From a checkpoint of a small transformer trained on Wikipedia.
Size: 8 layers, width 128, 6 heads of 32, MLP 640 GELU, vocabulary 1024, 2.37M parameters.
Architecture: rotary positions, biases, attention and MLP in parallel.
Training: 150M tokens, 4575 steps.
Each number is 128 + 32 x the weight over its row's rms, rounded and kept within 0 to 255. Layers, rows and columns count from 0. The size above them is the row's rms in percent of the matrix's.

# layer 3 MLP down (transposed), 640x128, rms 0.0868, rows 440-464, columns 64-127
size [ 68  82  72 109  77 120 104  77  84  85 108  74 127 108  75 161  63 105  99 107  71  93  63 108  99]
[[112 180 165 139  94 113 120 113 120 138 133 127 130 145 144 150 113 147  73 145 124 122  68 178 129 128 122 155 107  86 147 102 147 139 116 182 118 149 133  80  85 147  74 166 126 137  78 127  88 224 105 108 189 126 150 126 144  98 115 175  88  95  50 115]
 [131 114  99 143 134  87 113 103 104 116 147 155 137 215 133 168 139 150 177  96 128 119 163 136 207 151 103 126 156 156 144 149  63 181 147 149 157 122 143 108 129 108  79 108  88 156 139  80 112  92 154 141 112 100 158 120 164 124 105 142 143 135 124 152]
 [140 123 131 142 113 169 149 121 127  90 130 113 143 120 144 178  61  94 150 154 103 155  96 147 109 109 125 142 163 115 137 143 104 133 137 116 101  72 170 173 161 147 101  70 117  97 186 128 100  87 105 152 102 118  96 181  68 141 129 106 146 131 142  83]
 [168 146 162 128 117 111 129 137 117 155  76 131 113 143  95 147  62  96 110 191  83 157 204 100  57  43 138 138 137  98 137 144 161 154 107 116 161 142 123 115 102 103 163 111 116 144 166 193 135  94 171 135 115 134  76 126  75 132  86 150 104 156 133 123]
 [119 125 133  96  95 168 143 124 110  98 130 156 134 121 167 107 105 177 163 151 100 183  52 128 103  97 137 156  49 173 144  95 146  89 126 147 109 113 148 162  75 171 144 183 146  83 164 152 163 105  95 130 120 101 123 106 116 121 109 146 164 149 126 206]
 [116  95 113 106 160 121 129 121 124 133 147  52 116 119 118 118 128 149  92 168 125 102 200 125  81 123 125 144 119 101 113  96 131 165 156 165  78 107 158  76 125 122  89  57  98 167  87  96 187 163 166  30 138 147 132 118  84 168 144 170 191 152 160 110]
 [166 141 123 155 130 148 113 115 167 152  80 143 112 121  76 116 159 150 119 171 104  86 186 173 124 140 192 118 114  26 113  88 153 119 129  30 167 101 101 128 108 123 159 144 116 116 142 157 119 119  74 116 178 125 137 136 109 121 141 176  91 112 101 185]
 [144 115 146 121 122 193 100 170  97  73 141 126  97  71  83 209 150 118 136 149 158  94  87 143 103 143 199 143 169 106 138 137 113  77 127 146 105 132  81 134  89 147 192 163  97 181  93 100 109 175 178  94 107 134 153 136 141  84 120 107 171 175 110 134]
 [111 131  37 107 164 129 178 151 168 102 109 111 105 137 109  99 134 203  99 136 107  99  87 179 165 161 152 170 107  93 140 122 143 126 151 197 136 167 170 104 143  64 130 106 111 212 119 144  82 150 155 120 113  61 152 140 141 142 117  76 112 127 189  59]
 [175  96 110 134  92 163 149  48 143 161 118  38 144 171 100 133 106 134  69 134 134 112 141 132 154 128 100 115 210 119  53 114 120 143 162 122 100 106 148 147 168 140 143 126 189 119 159 102 108 142 121 135  99 166 127 117 176  84  91 137 130 103 105  61]
 [146 167 161  74 157  84 162  69 137 156 107 159  87 175 107 114 127  62 123 119  96 104 140 128  76 124 123  56 173 123 115 150 123  96  86 138 104 163 124 142 112 140 134 107 100 172 153 125  98 178 118 159 143 106 158  93  77 106 127 120 100  52 122 163]
 [ 75  73 140 127  76  84 165 105 143 150 182 160 140 161 167  35 161 152 152 127 142 100 139 118 118 153 127 101 117 188 111 135  77 114 133 123  94 102 146  93 178 156 140 123 188 132 116 103  74 125 151 125 102 134 118 161 127 159 144 106 152 149  52 162]
 [157 133 136 116  69 127 145 153 146 113 113 151 163 110 150  38 123  97 112  99 151 122 129 135  91  94 188 130  65 121 172 122 184  98 169 111 109  75 132 212 136 121 158 170 138  84 115 103  86 159 118 153 111 101  88 138 142 180 159 153 169  97 179 201]
 [147 116 133 133 151 166  86 165 112 121 108  75 144 122 124 168 141 161 109 113 155 162  46 143 167 137 127 181 117 150  58 137 151 157 159 150 141  99 154 130  99 120 128 114  78 113 135 135 100 133 154  96  91 185 123 106  73 168 113 165 129 124 154  87]
 [ 89 102 130 140 138 123 134 105  61 163 122 101  93 168 122 171 127 104 111 134 129 119  87  54 103 151 118 147 124 129 159 180  72  94 123 149 101 133 137 170 123 220 147 153 150 165 138 192  95  95 138 153 140 126  97 119 170 171 170 141 128  91 120  68]
 [192 102 127 210 104 148 167 197 161 121 143 131 126 126 131  92 117 132 111  63 196 136  61 151 132 111 134 147  79  74 163 145 110 146 120 179 141 148 142 109 113 125 135 120  63 139 118 150 112  71  85 111 143 140 162  79 117 128 123 120 158 163 177 163]
 [181 152 100 151 170 151 123 135 117 119 140  55 131  89 153  82 127 142  61 127 111 118 129 153 143 103 161 126 131 127  96 126 103 149 147  88 186 154 119 102 143  93 120 120 116  96 104 195 158 111 140  79 142  90 130 171  58 101 131 195 115  94 182 160]
 [129  81 153 118 167 123 152 154 169 147 159  93 144 111 101 117 109 137 108 160 144 123 199 145  18 127 160 159 112 132 113 111 130 186  98 150 158  92 111  90 164 104  48  78 104 135 111 132 141  60 151 136 136 158 162  92 124  74 135 156 143 146 126 143]
 [136 161 101 143 161 152 143 180  95 126  88 169 150 123 110 183 168 124 140  88 141 121  84 145  94 159 162  78 102 117 133  93 119 146 147 134 148 172 135 108 107 110 151 120  47  88 113 115 111 194 171 168 158 109 144  98 144 164 129 180 114  85 176 113]
 [137 175 118 129 133 102 122 144 117 139 138 126 143 176 102 123  86 136 106 112 135  78  70 186 190 114 133 206 124 104 108  55 180 125  97 131 188 111 153  72  70 116  97 110  67 146 117 113 104 116 125 156 147 124 119 149 185  78 161 209 139 106 115 152]
 [175 144 141 158  87 202 126 188  99 107 114 124 133  97 119 117 121 128 119  80 165 127 138 115 155 121 111 189 101  78 150 178 181  97  98 130 120 101 145 118  96 174 119 132 140 157 122  90 131 165 142 154 125 146 215  83 134 142 134 122 133  68 130 113]
 [ 84 121 169 118 125 172 101 100 112 104 122 161 132 174 188 148 106 178 115 137 123 149 148 146 125 132 131 138  79  83 135 144 112  92 137 164  71 160 117  87  79  85 161 141 100 150 141 159 150  97 101 119  65 143 160  86  94 124 121 125 174 170 132 168]
 [150 125  92 108 139 111 131 109 142  96  99  99 182 119 142 128 107 131 165  88 166 157 111 142  43 111 111 107 125 143 153 147 142 108  68 198 102  78 112 176 142 111 138  56 157 124 133 133 133 141  94 126 173 127 157 185 175 179 115 125 129  99  96 154]
 [157 181  79 112 101 111 125 167 101 134 155 146 106 143 154 158 111 139 124  95 123 159 109 175  95  99 161 134  82 118 138 150 133 151  76 141 145  72 190 137 111 113 106 194  73 139 155 105 107 120 173 143 148  91  61 130 129 121  74 220 127 163 166  89]
 [156 137 107 140 147  86  57 160 124 117  81 138 182  94 102 173 187 129 112 160 123 167 139 166 127 174 134 103  90 127 150 119 128 124 141 124 125 141 145 115  47 135 136 156  37 125 126 125 113 137 144 106  86 158 122 108  96 164 131 156 100 158 130 127]]
# layer 3 MLP up, 640x128, rms 0.0872, rows 441-464, columns 64-127
size [ 96  97  91  85  98  84 107 108  95 137  95  94  86  89 156  97  86  89 104  90  85 101  89  90]
[[105 132 156  99 162  65 103 135 133 136 145 138 173 149 149  81 127  88 130 145 103 148 174 177 152 139  67 151 116 144  88  84 159 123 113  83 163 168 158 137 145 162 179 176 177 117 109  70 118 103 155 131 171  62 128 208 106  79 130 146 142  76 137 132]
 [177 131 123 171  51  74  31  91  95 128  96 121 169 152  88 123 126 122  43 165  89 125  44 176  86 115 112 100 139 175 153 100 189 133 176 116 131 143 129  93  87 175 137 127 136 142 104 136 150 149 127  96 190 110  93 112 154 156 131  84 130 147 115 110]
 [145 143  85 103 131  92 117 125 131 162 130 132 149 139  88 133 212 127  77 129  56 123 132 141 104  82 181 149 116 156 164 125 142 184 126  92 126 187  93 156 100 177 195 125 138  99 181 147 136 182 108 125 202 125  96 148 149 125 127 192 105 101 106 170]
 [151 178 126  79  77 148 130 167 133 140 105 162 139 145 150 107 137 141 137 115 133 184 129 138 136 124  99 154 100 103 137 121 136 109  74 110 119  91 160 121 117 131 157 172 177  98 136 149 123  72 118 148 181  98 145 138 100  67 114 118 116 132 140  89]
 [138 142 130 125 155 116 164 167 114 210  89 164 113 177  77 146 127 110 102  87 104 132 122 163  99 153 133 129 107 152 124 135  94 233 132 125 154 193  99  91  43 189 121 150   8  85 141 149 116 165 127 133 131 134 126 123 133 174 160 156 149  78  80 126]
 [ 92 132 137 115 131 139  95 169 132 162 123 127 171 118 141 149 146  94  94 141 121 204 120 157  90 151 116 168 104 117  93 156 125 137 113   0 181 159  98 116 128 123 146 127 150  63 138 124  96 152 124 167 209  97 142 180  56 106 138 122  99 102 142 142]
 [ 78 173 109 156 141 128 196 128 152 147 110 131 157 145 132 138 131 104 116  34  86 127 162 137 119 164 149 234 137 119  73 101 128 137  97 111 201 158 124 101 149 156 120 119 118 125 128 112  41 103 124 154 141 163 160 144 130 105 159 184  82  71  92 122]
 [113 131 105 157 121  91 118 129  59 149 137 132 142 141  89 134 146 123 145  74  87 110 143 114  83 111  98 130 162 136 131 119 142 141 109  81 219 138 112 174 133 188 212 126 103  94 115  92 207 148 162 127 158 111 126 162 151 124 149 122 122  55 149 117]
 [108  92 132  79  77 141 115 107 186 169  24 108 119 130  96  97 118 145 106 159  64 115 119 166  89 152 124 133 132 166  82  50 125 187 134 146 140 159 104 167 120 113 129 129 119  82 177 123 111  49 129 118 166 140 106 203 190 135  92 110 121  86 165 112]
 [135 116 109 149  62  76 142 150 113 143 110 168 135 104 151 114 100 181 101 105 144 137 117 149 119  59  83 165 123 130  81  94 147 197 135 103 145 158 146 108 105 125 110 145  44 113 163 189 141 122 203 158 125 145 107 130 135 118 128 171 143 126 120 120]
 [123 132  86 134 168 115 154 141  99 204  93 117  98 119 122  98 184 166 105 103  56 158 128 111  99 133 106 160 136  99 113 142 129 149 160 133 188 160  97 140 139 122 154 138 160  85 135 210 124 110 142 128 105  64 130 194 160 134 112 123  74  68 161 113]
 [134 176 113 122 110 151 132 176 117 176 129 106 106 130  86  80 126 120 135 120 180 178 169 131 144 130 124 138  97 189 110  68 232 125 111  96 141 109 120 137 115 109 166 161 160 105 137  99 137  89 124 180 169 129 114 198 130 139 138 167  65 102 160 159]
 [173 113  74  80 118 101 169 169 122 133 123 176 102 207 118 143 202 137 101 161 160 167 154 144 114  94 124 153 137 124 124  65 171 169 132 107 155 128 141 140 115 104 109 182 108 105 138 128 165 114 166 143 167 143  98 151 128 127  99 158  68  50 155 142]
 [162  71 124 169 159 174 112 136 123 121 100 132 124 138  62 165 135 168 115  56  97 178  73 122 143 140 177 129 142 129 113 100 123 150 140 111 127 147 164 143  37 149 142 136 143 122 155 159 121  67 114 147 125 141  93 112  97 158 108 160 146 100  98 102]
 [123 116  68 135  94  92 131 134 126 190 167 105 128 116 104 100 133 154 151 112  77 165 158 123  69 167 167 131 115 174 142  67 158 173 115  87 184 171 119 140 112 103 161 139 116  79 141 223 120 186 107  99 135 138 115 124 103 146 161 156 114  85 120 124]
 [100 122 113 114  95 158  80 118  89 144 153  89 193 168 111 122  99 144 129  81 108 157  92 189 137 149 123 118 108 102 170 144 198 122 141 133  89  95 186 135  85 142 130 111 153 131 199 159 110  63 130 195 131 126 167 138 157 158 152  80 102 121  65 170]
 [136 131 145 110 151  87 172 147 104 240  68 128 131 149  57 125 143 129 126 109 128 113 125 167  85 120 110 150 119 177 109 116 113 216 140  97 182 149  97 116 111 148 130 125 104  62 157 140 118  82  96 164 150 156 118  82 121 131 162 182 162 134 124 126]
 [103 121  67 182 129  98 131 145 114 175 119 173 164 187 112 128 167  97 134  90  44 123 126 134  76 141 176 176  99 119 102 168 130 186  61  95 163 148 142  60 113 104 116 115 128  95 172 138 114 148 162 140 199 116 127 101 116 147 112 173 139 122 157 110]
 [123 122  96  98 117 147 167 117 162 140 138 106 162 131 118 139 167 157 135 145 135 207 105 124 138  86 190 183  98 134 184 141 163 155  77  80 164 114  93  99  76 158 165 123 126  44 165 101 132 113  94 132 120  88 134 149  61  34 106 121 109 121 125 167]
 [142 135  93  97 119  70 151 147 137 164 129 145 121 152  89 179 103 132 122 102  97 103 130 122 171 123 138 133 171 148  93 157 188 105 189 112 150 143 136 114 107 152 172 112 105  75 133 139 108  97 141 138 184 127 117 175 174 177  85 149 114 136 100 117]
 [129 133 121  85 100 166  61 114 123 170 125 152 147 165 119 140 121 178 135  91 174 192 100  97 129 107 109 126 106 123 157 155 151 115 115 122 134 126 148 104  84  95 150 168 119  91 164 201 165 112 140 195 162 147 134  97  55  80  96 126 120 124  92 185]
 [181 112 124 124 103 113  74  96 146 136 153 157 174 115 121  77 138  89  95 114  78 164  96 153 101 166 129 104 121 167 122  93 151 182 122  95 109 199 124 117 157 175 139 159 151 136  91 102  61 108  74 119 182  99 113 112 144 166  76 112 121  99 169 175]
 [163 110 121  81  77  28 115 154 115 167 156 177 125 128 121 162 203 115  88 130  98 138 138 128 113  79 130 136  87 190 103 119 120 112 115  91 173 180 134 101 145 109  98 150 113 136 177 100 102 111 153 101 183 143  34 153 122 166  69 185 145  89 161 137]
 [173 175  56 123 126 115 109 128 122 141 129 150 116 137  95 149 182 152  54  82 131 175 104 159 106 142 138 134 129 116 139 156 171 124 107 137 146 132 162 122  91 136 132 148  67 124 124 185 149 128 142 130 174  28 120 124 173 105  99 186 111  84  98 119]]